config.yaml
num_hidden_layers: 14
hidden_size: 96
num_attention_heads: 3
num_key_value_heads: 3
head_dim: 32
intermediate_size: 384
vocab_size: 1024
hidden_act: "gelu"
norm: "layernorm"
norm_place: "pre"
norm_eps: 1e-05
positions: "learned"
qk_norm: false
attn_scale: 0.177
bias: "none"
tie_word_embeddings: false
parallel_block: false
extras: ["capped logits"]
init: "normal"
init_std_qkv: 0.051
init_std_o: 0.00966
init_std_up: 0.051
init_std_down: 0.00966
optimizer: "soap_variant"
learning_rate: 0.00601
beta1: 0.95
beta2: 0.95
weight_decay: 0.065
lr_head: 0.0102
max_grad_norm: 2.0
warmup_steps: 200
schedule: "wsd"
decay_fraction: 0.345
decay_shape: "linear"
final_lr_fraction: 0.0
batch_tokens: 32768
max_seq_len: 1024
doc_mask: false
train_tokens: 108600000
max_steps: 3315
dataset: "wikipedia_en"
Each number is 128 + 32 x the weight over the matrix's rms, rounded and kept within 0 to 255. Layers, rows and columns count from 0. Numbers have three digits each.

# layer 7 attention output, 96x96, rms 0.257, rows 0-95, columns 48-95
141118129122113103097078144144102111123136123060110133154137152127137168148140136127156106175106112203145181153108147120141158097134162136110080
164093089083150129136072099113160079148093137124157084128144130144096133139126158132084081134143119123193148096097175181093118085154075129108121
083158122140165135118149080167162098088141168154137154054190041120216163131083120165121162178110151081065092170077156157105081133119111127049109
126110159158102117064118133153105132100121108137128124208137139062138116054125171150142112142140070119119183121130079144134159127121140095082085
112129144114142167152164135152150118134102091098150128176066071171121150132096087088176126065099120102066138164195121112126137128143103125192110
110155160094104105148140156157143111143170145152124102134139101130137178168111136076171083098053095118132098194178125124141124096097125157154194
125157192083119117102139124115081150171107102172146121065133176150116106166175108060096155117169070137144142132150130127101218130128196167097101
125115157140146115135120124121134128128092169091154184181172174127101112111150160130161118189061106126106172090119121186134097132152137112109116
095141127143104178121120147143133140098122186116159138103100144132098121147106145063122130158151135119066111084123094141161141169045140095150181
141129109066172087133106117180138087184156087117133154128145079126185092132099136096112115127129115125112117129198145097174117120136151099081161
130154100087128132113176140135085039133156135155109103131127069152147142088177114128172142155158122143108124117119136118149083076161080149117176
091153143142135079131144147092158165097169119098088126125138150091092141143164131114083115111153179142103114161138100114173169204096153134112139
109186134105120131133122156146118121139138170078133159137088141104157086141154146152082112169115167149186140122102114177156156098128141146118096
173168140201111164150082103148107136112095107094145145119103136126089155106137220135071114164050134132104131122119119076183167085111179183105143
123114116119097076062141144138134112143143117086150089137094129124137098150132124130155147109151138126119132149112166112073115148153139127119153
196126129178126132193128178119136095052111125190084140138175096170081106108120117070126134115150139113091106139151122092165140146148074169163099
121120154077115037096148070153114137168127162132146071115064146129098114096180118117118154171127151101100125095132130112189144083132202102036107
155127147111158191128142166120126143109121162156104100138163176142154132128121091154177065158122119157105113148117144106148082103135160117087077
136179122096169121114177160137201142160121124143075119181103074108127162141173137166124158130131121088121114186166109112089103131093099103173150
168171103109095121081109082140132118133129093135097127166094102201175161109134098101056109152066120139128114106099120137169137144100159091149158
174102098164132126143133096127156080103153169178156097088153097199115163134123115125143126152127133081080138128127122090054128100173171081134078
110106117090135137159110095097114100181138102110151163115117132140084115110156112175090160126100146108134102165095153067069169176104136097071133
130155145130152109095139132149137055136190092115135135116075128186124106158128096191119140130092141148138141120134098175110152061060115114101181
097103128170142100151138154105121181104146075165139138099124125108165178118145118166094097183087090149138088124137115174177150185125146126079140
141121113134152152169132157087143078115109158124089140153141125170084192158158049116130156114102119123076075109128132123147122082105175060110132
122164118102123154139129129130128131120090162152156192104090131113139184117113149152143115120080107177090142136127130151129112124157135132115078
104192157136082103143060127139157150113115118126183106053094117144142115095118157147104138113176123129159135112120105171184146179114121207137133
137136109118144127189114114126145128068099112114145072094127117121137144101186199104162115148166124098089158133169139156189104112096093121067064
158129140115161070133162089130127150125135119168131105066140115134172128070155117079165138108093126170157154118091119105169168123140176132150097
149124125162106154148128136148212094150165077113101107122124157172085079136080151125125156095097173144154125032107111135108099151112203097112154
102191115134119101097116124167125149092131122125169119118070167174158141104175146129175136123187118069133117100120191220193173143094131104154154
130203115122054135105135105119134161077151111124083163117088134171202069086142114121093126078094154189134136119164083096103105109115148139154151
120131116085162128142167094107112122101094107181173117161211156148038128108123152121150159104197112102109183152071152123152118112145095146126126
140150156135134165118149114127147093170136144145152122148095075122106114056128135124084138066161142167117147078138155156116105198102029139139069
158112112125082108166135166112145128133113153142118087109098104088165095121204105119138196106146082178123073104145159136167161124191128214122084
171146180096107080146129083084134158074107147140074139084154213120094135103118121099184111138100151141095151175126142101166078131061126102169127
096101199143188168117098095101155155135101129118147122128099109128094115134176105112151136136110122085124137124193110229115097078088077120134070
127092162113128177082160099122139123106136147137160103136102102127138177105138086092079118175147067129149143139126112136145120112061116106072098
143138132155178105130113114112142101105141123123174134128102091126146089084141160149137172114114130154108160127148176127152137135129074128111128
138117185082087119147157172130085104166074193106196136119108227095144130182116098097090181179132116137148126145123158101087109197110131108164163
092134144106153131102084146142125071130155165132150155123088069192112125122099092146082124133069139134150068145177157135088130128085156153160175
163112072162157128130127106194107121132127140095166129102118100112180102100151131125081113097138173134115116075110179164160168166133148150095079
145168200104107108109139110122090110158165099142173123170093060112133117137118184182159066130126102111155098106178150187146146095157138062122151
098110080167123117142132138098129148126128115123137162145089106114164095116151194117128135167155154126208149089151097073127061128097102152125124
156159108098157185152179087100089101148158113167129105115137113181125150050088123145041142158137168097100160099165127152107108116099162133179146
176129113100143104167122091120145168080107135135161075140144134102096161105144085116129093184169113148119137087097097153114046113160137135121094
158148095084149052091140168105119160083108137105114170169123176171188121168095145080154166045088072176128158171127120101172120102116129085099093
135144125098112135079095171105104117132089191093147178108103115162181152120161109039104147143084117161126142159088182087116150125135144158155090
104176106145140150134128118126126144134109083106132205103121130176101143062111120151053164071102180152145130176147151126054135075167159112059076
115129140085148126185167115115139128215110126097096133124144194072089050092128148127083167146138156155128127105139117141127113058123151185059138
137122154095098133094149130100122121148141108118116088156128160132128090107115123139146099149101153116100156098110141139210119136111161129118155
137120145150117098165145116119138141119092174133106158141110209126055098090100177153083117147132107144193106145173116135144082128121128080071103
100132163122129168107081190095125168090111110153133135133107109171120100128119133119085116128134090084145087125149145145146115153082140167098150
126074114154084109150086098160174186086152123165149109119088121147115167174100159133090135098136162124134158140154118131147116168168123169162166
137124130108167125158103114129091124155149141084097115193155177128070149143167069105190170160110123115147162111108171127142147138085133180162100
163065151121142097082156160105177155116138108100149156141116098125139157142157126100175056071136165150084091101081092111176135121103111119092114
142135170153099083108101125146187151161131125202143147152178108083088172133098124141145107094168136107148089133102171104164154102156196194116121
142100090123044130159181119132130109131152104104205117120122110092045117169137140161140132182132146039081108153134094168102065143143083100153100
094177144123157099128199123191162108131079181142147180163112086199135111047132083179152156074129147114115135111110090098081089105097108182127141
132106107094183126112140146126099142146178152153106158064101102183162143122137103124069209170159124097191108171100173140153184130123146137119131
131131133054120142074123093130146064172129140057112099117118094161098114119116132106187158078072144169144144076102089121133130128092170130227151
167187122102118186106131147097111164110163144115099102210145163055070185104080157106123132109058101076108115219154095124107180140159172131120162
180128125112154131197144129157127135140179116120077165163084125104119107129101174177113084122139170111037133161116199085131149167128134076135136
139140036079146111080185134153116167125098096173166088084191122089082099117194167128091093174113101093091143173158113145129104071181135104123157
117081135137172111113142156158138091141139139101122100090107130141097139148137080154122111145101163141151137146138122124111119052130111199059137
079129119111101143131134159115083057124113150115116130173214068125139091171102081115094094125124137140125131172127117119088117063101148144138113
113182202160162128107170104124113111124118103109166150146201099117139209132161150108127114155126150144152104149123130104148148112109138046074130
084114125183123068107104108126203146162126130135157139096150080114110130173100147088121078083122139139128074098121188162143120094145133165148108
138117123118126137107096146088155136074122128141127184152123085092117135154136140106138093115120138165102117093111109170132119164122133118136161
129154121147168098090098095105111106130153079119141081154155171087100102124118154196133134095127118157112116096137085130156186158119057144080150
101110089124088117127183147171142160146088102134126141148103132147137178140115151116139143083147096113117132135081159134103156111085162147131156
108000158063074176098103110129125143121156139115068120096186158099120177154138131136119174172120111143156092078117079202065096086153139187053140
134144155100096112142134133116093085064123127104116149158088095093141091138181118111124169163185121157096189121134107093134133150098118094098143
136137146105169106168178062167109119072112118058117078152126182118150100159146147145084132070170163133122089124129204169167138128100101163152123
105116149114125164131091108171101112154120156124193094149107197097142092128078141138151089157172114141147088136178070099066142120063081135157120
112138121110137165163084070113148131130133154100088121124142123159093170168135154066118142170093114113123182115146137099097089178102098162142071
124152109147103097080104118212043167070178133133152111121084080100188164058091155113143123140040136118109154162076132124109185105107149133062120
128112162086110129138120107102180117097152134162135135121118133094146061145121078156064121086117138140140138085153160149151117184152157115145153
120131125093130160106121137113105161165054125147099119182152134135112157117096136079163181106147091097062132114144119109142092103113112124141130
154148141164125105091112152169121101132126094124104134129083000121161156120151153116139142164151093134103081186158106087108125074113145175157220
161142084159111124172116172155065123111147102162124096137138108093178178119167165158109147143088086106098169114125110140111118076082150188097168
149129168146112145085112098112133108129162121165134141189145119105126149153139137142125078158087101150102091132126152112098112091089129123136138
137155101134145109129145111069155124176160109110223051159153093146105196145104159099174173137096173116076098151120114151119073117174084119112146
113130168127127194134192149116161158091109141157110062112142118112152164104122126123149095156116134122125171107087109157155091141137085145159148
123160106105182110095132223082085109162152159155142153138094157198184089143156081163147132076113102148179112125073071070142150158181142187161104
137181159143125106123147096173162163107096130127144195163106152176157150164107138123146094096145129100140142156180188170063171162080146061078118
139101140144138114143182094132124148134127128144117137112137230120133101191170158136128044217087132138166137087183053144064123154148042113196128
170157173168150143156131116130104153173158117111151182128137118138142202105126138101186123180086074131127175134184182125122108159111165116199102
174162110199074134153190075201156107157103182147087126121152089098087126123119121094171110142123180089086147138129138108151120104101145136205161
110103171132154127094143167083136148106149127151117164121143200136070147169094097153127108084122137157128120109133125133137111144075149137122091
153121129157158099122111176145138209110138093102132126068139206174129125086174134153114118180135134160122127117107095148052082196100096157111155
107087111141118123143135158098102109108187114131091123127096186108094103129128087171101116203123140117162126150113060151217136133137159160064022
151132159055119096137095133153194100095120169146152120025173112093135080186141076113124140127191121200145133148121125153118121137129107145143095
146091141102078018152165131093152129120151118135107093143175123109135105142141127106133146096148114170112106127101101161199150180158135115118101
129115107153139120147079150122064083109133179135183125101127144124085146123124154105112158145080067122144125084117082091140118125117121126242194
124169140077158091055081088093125109075091149150135105151089092061173150116109101163170130139135116100099115156100136136093166132094112157071127